Weights of a small GPT-style language model, trained from scratch on English Wikipedia.
Size: 10 layers, width 192, 3 heads of 64, MLP 768 tanh GELU, vocabulary 1382, 5.07M parameters.
Architecture: LayerNorm before each block, attention and MLP in parallel.
Training: a variant of SOAP for these matrices, 3379 steps.
Each number is 500 + 50 x the weight over its row's rms, rounded and kept within 0 to 999. Layers, rows and columns count from 0. Numbers have three digits each. The size before them is the row's rms in percent of the matrix's.

# up: layer 4 MLP up, 768x192, rms 0.121, rows 429-512, columns 64-95
# down: layer 4 MLP down (transposed), 768x192, rms 0.105, rows 429-512, columns 64-95
up429 100:393514492574469468452439483539461508514515576486459553514489425466525497542432546520457614442438
down429 101:502635527469555459480469578443492578572461436521403569511507487543549579498513507560440519446469
up430 106:480516563531477508489508428469550421496489481562563432470500502543613543517554446440463432480506
down430 107:537521455526504448537481525592407462382517507496516508487533562498526496557481421465455617490480
up431 104:447560420580465479540478500555451512496466497510543472560491501507558473583437599491473517475427
down431 101:537543533494439488448479543543538451522525534573485477516529571527531465450454527578544451467543
up432 091:436480395534498493411594494539472499599619479475408539512477460546438472510561556551515394463472
down432 096:545432466384425539429516575511567487504579495501528375506587458542488506410472476512465503470491
up433 109:519459496490525600522609565488512518589480511434581421540473464429504511549497478530435571518552
down433 108:531512511442581531442450447534555414382546493459488484524426544531441470478533460441564481446540
up434 120:528544467564411472527457591533438535483541486474444447511558493490468488519524490516493438549404
down434 118:475490513441515599456466531438465520527493510477514475533459355476537579468556475511572469563501
up435 102:439450472568451410429481437454512482520451501520537480468625435580443523500591462521464416508595
down435 100:463614531569455478473516487562454551492530512523554523488519571479497510479395489501581474449534
up436 104:490579499503447532457509600550471492526459490440485477526545549445432522428441504504502479450407
down436 110:503554546539467531380479497514544531494509531483459432466575590537463411514478465389489524461465
up437 098:498523522526453445428525508578488500520463440574505481538540502500566470520504609496556535463485
down437 103:383478558483521517465492455565427495567481505539530508460536535439559479545398418474521508539490
up438 098:461499478538452539511483494510503529453572533575469387553450526518498506521463491447581471465413
down438 104:471533426487592473570477429479536473511515518424523458579584494434482422500439460522478467560464
up439 111:475543454434519415516614415446482526463422501502504461530606494524513533509513485477469495445474
down439 100:582432506521535509566463496505508555448488519515582438481464493473469488528478564543519457516457
up440 093:414481436562525524439494503519486441393595493612550483504417519553449444441399485433517554480471
down440 091:519535405476405435583468581475621550517459529575542591467564563547547475519554598483499616547492
up441 094:481452511515536397525533522496447514570532563418472615558473429540481422565521463533538538435441
down441 094:466501523546491594479508506549509413523519578510365464497526519525552514523482535574511485548495
up442 107:400535472427429401459553443562592522461489549545504472542550526539440619592501528466505549469581
down442 108:408544483414461534441564383456507476487449594560544496445467489529412526428421558414618527535554
up443 100:540410501408494525431556619409528512538571517436490430561528517436527594545526514392579543492499
down443 096:527503546395440462502445470512458483536576438501499440509506495597515431493533446505521571542542
up444 091:474458558561462492544514416522424506583494418491494479520468453543458489443433454459514491436506
down444 093:681488569551499498612550582621531535546455457457504441462427531374491457483448536463519503491529
up445 095:530548468432489453446568524540509558413480579549467499523513438570480511446525560518420555519511
down445 089:557466462493546513598437570504491513448550490465485469350511478560496461463471538447470489413511
up446 086:441519484479418486586455483560452500517553453437446437437499494512498480451526498474434517530495
down446 097:479503499516437532438547386600445486479471515546423480482413539565533514514599534532486535419561
up447 110:464479460458530492630528494447544418480538510437579465527529440495467444473525524463504491475487
down447 106:515467508476597474560509527564511451432533504572475436582572512434530522506481527467521499522463
up448 106:458444486595497449481550435462463418376609469455590528542494551460508453570485470478452441478489
down448 106:526523420478541496414341467510502542523489505494487574522501457457563533495544520616576466502485
up449 104:518501503450477454391525507560471445464490446464510527519393487451463443472505538557568565543497
down449 101:472605495455532488364522438536540543453502428549558530417510434468446486586454493418483522522474
up450 106:466578444618497489470463519480533587482506557527514518380559424432447494506538548526485585500495
down450 095:541512436471480544497488523424492483477496527511458477455468450470513489477515489503405440626458
up451 097:475520539549516564526546522419552529491490492481402448446552521470471524497538483580391461474562
down451 097:590557549583573524532426483432448490508506527559470508439399426482498495489389496473484381416479
up452 092:495542424481514504402493496646585490511504511522386497510527487476442473465462471547409574500541
down452 100:492510469482495477537530470558553477518490498492462497524495447555466518451485558537406581457436
up453 123:513576493518508484484516456531444469471500486442557411509439479558432440518481496562466572526478
down453 110:433452463505496511496456439422453489496495510546497484495470423502535456506489509471568606391483
up454 095:502570519442448501458559517608482492486460514453467475574550437489505507507558590513596586538534
down454 095:533416439511476479483452424462505491475507351500493480532545580533462528474526473505512482500521
up455 098:504513578540533492506537551552493537469477588485514585495484500473442500518493499474387566513534
down455 103:463460397534482490537526563515518546433413455547503473429526451500442480485430531614546484592517
up456 093:498542410471479422436478446480445458525439467467433476414551560357525532475421432516483592416481
down456 097:503448452445491460510517570595540564599498424483428519443436527429490482578505543549561549509475
up457 106:474469428547480539495560509556457504446428499531467413510589482416544472404521375488527485516546
down457 107:569497473480532474436546489525352546470468475498573433461456466543501609499512526543440541461490
up458 107:446573507507487483579427563445494517499592427563472451526505550460505492559469383484477551503450
down458 098:569550427504496558533450489475577531417521446505453405511490466450531498463511514517516504498517
up459 092:535517530516432564439466472510533429490491519486478579467538522503397535474466570424541460485455
down459 092:462418483487504588500452484547472531492394523518463447585414532524505412547640437521445507445538
up460 086:535433514575494402554444412399604466483565525529501471488503490429441552548462518468500515549569
down460 094:506517514533575513506510498430510411630459433526555544589518514511466497391564513484433445448466
up461 102:504516519486431431507508497529514453427434590497559449491483502496474448465543412524557585488608
down461 105:462512497543546539584654397507419486415521433570492473497419502525509478492588522484468491504531
up462 110:530438528466574499519512497469580473440443523521513518466500485451458593553533473524484486533486
down462 098:533488506434560538570494498508442536466559524535480535546514480506526533480544511561536499491509
up463 093:521452425451487523562506560460436481543403497445462445593489482531561454525489422523543554519486
down463 102:535456513537529402520519461525462501533500546486493557517463478413469539477531434528508545537494
up464 094:444489492485494487500566471399525524563548512589456559482449560561542486594413484477536512532468
down464 089:559513537463542503499514539698530407435494494499496503520453534412503501433491423527490372659510
up465 117:486526500464553598575492413517522481512445512528484517495568492492402491463503451480415442522529
down465 112:436411584539458529512474500528492524555574408514520572531552572513514486409498489425566413446448
up466 096:477656424495516535512484578492494452452452467575487471522511431483600532543524497547483462418525
down466 091:435564468522401605531429545462400540508466583478458583489546516503486484521461464441483495482480
up467 105:513521539445543504466517516487558503413486517519432484462576516515574557525448542403511396502597
down467 101:576494464497588588482489494463545458448544445540534528478512419460451550488499485454512503550536
up468 113:523475425455471531549506462554562490500446489492432479471555615453446484546337527558510575408560
down468 102:511510455615500562448535528466508467558497430523631526535469498573544520475480450509512453415446
up469 104:463548494509443470567531505517403467508543460570480433521406467514542487480348570560487620435500
down469 108:533411523525476495506418421533599492434632429487483566437451516498437449480487374439452412539483
up470 095:489506514535495555504475463474551435617454501551483478622434459518484526459466533560432444471500
down470 096:533463486540460512400584546467376494602489488415512599476601506533502518507512496510483525545403
up471 077:547519523384459489367491523505452479552455513446525483514625462525568545423487481465462526489534
down471 092:485461501488479492572419474463439495493555480539525477387428567517476524574580499407565484555418
up472 115:497590502502538565460460485579457490490365457519511488492464512477492558589459485463465547506462
down472 101:554467545510491545461539459521487509514481552491579447499394432444530490556546404525489488494576
up473 096:501421458461539557418449489451520590489543592506457471453405413550435453495591498514461565357482
down473 093:574516519481484494575557524415530510512493508472534506569531606510484539454466452471526435575523
up474 105:553537483464405551581399510494571475498413469433434504546496554495639472428467516545500555512565
down474 104:516517523500463540510462459529533506641472418537526570517541533469606513444540527522481454503504
up475 093:484557462578490457450503448502464494459609544439467564443561542483519493442508490495487582491351
down475 092:506573511426494618542515521496523549411452428446569485518532535519553494464454539540481486533552
up476 106:392467553561439484494436528452504415462462456543475484485496411465483549556564463586529480493512
down476 097:494506460478493449427545403467494447511486601359532510457499498487465516461453502609511592443509
up477 109:501545484450545534535505485479558438599479523527578458514445555489455430524474501524458549500609
down477 109:445544538508478506364485491569497538441544584541462532494508407571537508508453519484509424487495
up478 108:451464508531484442606488577538433513535529512486481499562551529440462463564498482464455463432558
down478 105:482418556487469537451549493509456504404572521530486531487442455512565518452538500490447506493525
up479 101:465480497532483489564498464518541461462531451542524445530574437435533564517524463457429474574393
down479 101:455543454509524539523435461442504447424572603486476563431460476578491633531518614430491519392448
up480 093:549476459540511430444474572471551529437516451523539481465516572506467496468505517574490529498459
down480 097:475412508478527542549512538466515590516478515499525529602573496548527477416502453468495540445408
up481 110:589563522452586519553512452458459518581517500529479493440441587486512477501469534535405525515562
down481 108:543529508473499500486533500470537548387669517514526543508461488446495399537518511453572531500467
up482 099:512581394533490481579438503509534530466501385571489519490561508529503439438439520423504498460516
down482 096:514599388552410512460473542516581517505543476528498487452519467647562435465520516510548555530532
up483 098:546503518437464503475551461541571438480492454477436467507420492595587498550466485451493375540454
down483 094:492609493529527523562520518480466445586479444477461410463553390454575609518438492421414525486526
up484 124:576521431424516518492468555443507506561502498637515457511447499551594526505493492479510526419501
down484 105:570600417459531476544565498603486462554543529485502494523478539562554491550546421492517492543579
up485 085:567465503567466572570584567461452447456458583519443494632457547519456434484528477408563561447476
down485 091:618452417459519480519431537479406476546559523456482511484505551480540644485488520552442486521519
up486 100:488594503525455487528573543525587475566487559481439480446480563486573651477505528476601417465580
down486 103:590475466442522510437501483468481434544557516549522593485519567486473540538478506460545556514450
up487 104:520529472553458468523514511485501514524480537525485514497522482594500580504415510462440519474493
down487 104:453438508528541560449475391627568464485539497494484541473565488557390536504453615446526470552542
up488 090:529424534539431478469502535510538492423553493494476424455445641613480454496454454499482557386466
down488 093:421446499537500437509468539407591553456472522550449617454513659473533468481544433536511473562467
up489 099:441559519563493453497590532475519555399460549469534489502553503523587524478531534511556505447444
down489 095:462466472515392579430484504598429562565519463529492558542463463445547477582523498576499523509533
up490 096:347554489503532539548421496521424495565456588461539517490577483495433498522524464434457557389419
down490 089:564486409519567357504443480449519464500493535608413417427503593576488488479576455442548503493459
up491 112:491499530492492516535483466523529516594502538530517397545472410543467506459561459541445545493492
down491 107:453563512595525380552530501482506531549588560508544572593530508508560449520397581546549411475465
up492 101:547500481460530448580554526476507543473552556501561596611482408505490536508583479513501522523436
down492 098:416469524475372520525504554484503584483593503601529618512427461483547481476554515495471481516500
up493 098:506483414534463559414505410575596555488576518493569532529532486439490348559478377521475521519567
down493 098:453478489530520606472434461487456559493417552439495455443494525590517470512467502469486516466470
up494 094:458499556512515502480472413567467510518447394426548466434490525465457523389479381484523546516503
down494 097:563457586515557428445476525447456462473551533500546488488525499455544474579470600574439558441577
up495 107:477487480503489446428461442464525576585489448463487439459499468461398590514602503455521424532397
down495 102:522454541421496548437468484596560538433489502452470434472495575472503532544478421443445554557501
up496 091:502425553481507486489535537443508468474479568527468425505493444478488537510505497549516487456473
down496 101:529550563532489411460506486449534404484399584573488632522513592465491494539554470513481439501471
up497 090:486508561492469476526507505511545422511425418470436552468414495566547548513488537499527559563602
down497 085:523454500526436485412431519506510545497480564528443500462449506500539543553542480563480509531469
up498 097:566401430493499566579510501462534491440467487463398505609482498453427442504447463473442493491511
down498 097:522490499454522490471436502633577560526591408558621460443510476461554540516427447499514463522420
up499 103:480520542521494455544508553628528492566559544477502505499544590452487481485440534550462470419491
down499 104:428458474537527487443455519494461575425499399486478572564563512463450469584453486588496545510475
up500 102:552495481605537397527476462475449504523451502403560433518545467521500503479380430468572435496462
down500 100:398568402509526584480552548586488492507461488447406512485480514479492572614460613496454553562479
up501 087:564456456513584535496497442491513578488420557624534516574480420429414513548499486525498406535514
down501 105:451571601521473427601507476528483468582565539475490532527614592440512523396470545527534485550502
up502 103:439519417521565490547455413526458553439436515429508434471497563538520571450427547508448443498516
down502 101:512502549469547455477445529465519463445434558585513424418563464452458472391527516421577445559493
up503 109:531460565475502480522523577488508501556477471518442596494524551531515473404481470464456544540440
down503 107:574517565456495467488474505418512485606534427519526514502643421490494421472450388540604488514463
up504 113:462530473523436533380466478536483481411436524497503519425530459411495471510543540421481562480579
down504 100:497493515480494419460524374386465467579567495590517506501468545541515542469545569488498392414485
up505 106:512514500465451500492523497518481488417456567408395420486515483451511564457478440464538493508442
down505 098:503531444442551552504504533535535558537484418480482446566525542613515447501463524559494406517485
up506 099:476515561562560534503468552462405472451358502445489469599446475418536451479483496457612573482445
down506 099:476504579452526524460587521500482403479469517522529613412406550550495482519540484517508403457541
up507 109:543449486508464489533501433423491424440365516527477572568514629449470488519500466463443503490444
down507 103:484524525519504494602442511374493470501469579530482538540432477441557444535494614531505586594509
up508 085:537412584550423513461530522547510505448516559574521521553486506474530445507537438413442595559481
down508 091:496502513421533450632577561486535457531476468496457434535566515459516536500460565487473524469476
up509 098:502531520595471549405527459495549562561497537494479497500416585521510442481470482410415474522506
down509 101:475465537541547470400566510484426487497561477419475540555489481550457463562483426460522378419517
up510 124:464490434524485466569482503541576500461506527477497522529518472552507433431508572443467512392505
down510 106:462583467490423510538467499460386454450511533476476517529558502439537415402480391520560454505568
up511 106:475510405519576514546467456439546517563555537560349505560573501455405537472528452528460573473510
down511 102:532496448516519568482500651550548546450485444474437479501460449521489470533502441474506503492488
up512 113:482569468563484566531544506550545479518447516484484506536481592449470478557499576436535515449560
down512 107:506548416490508458560445494465493481490499484508435541539546576475452513619477504415515517433528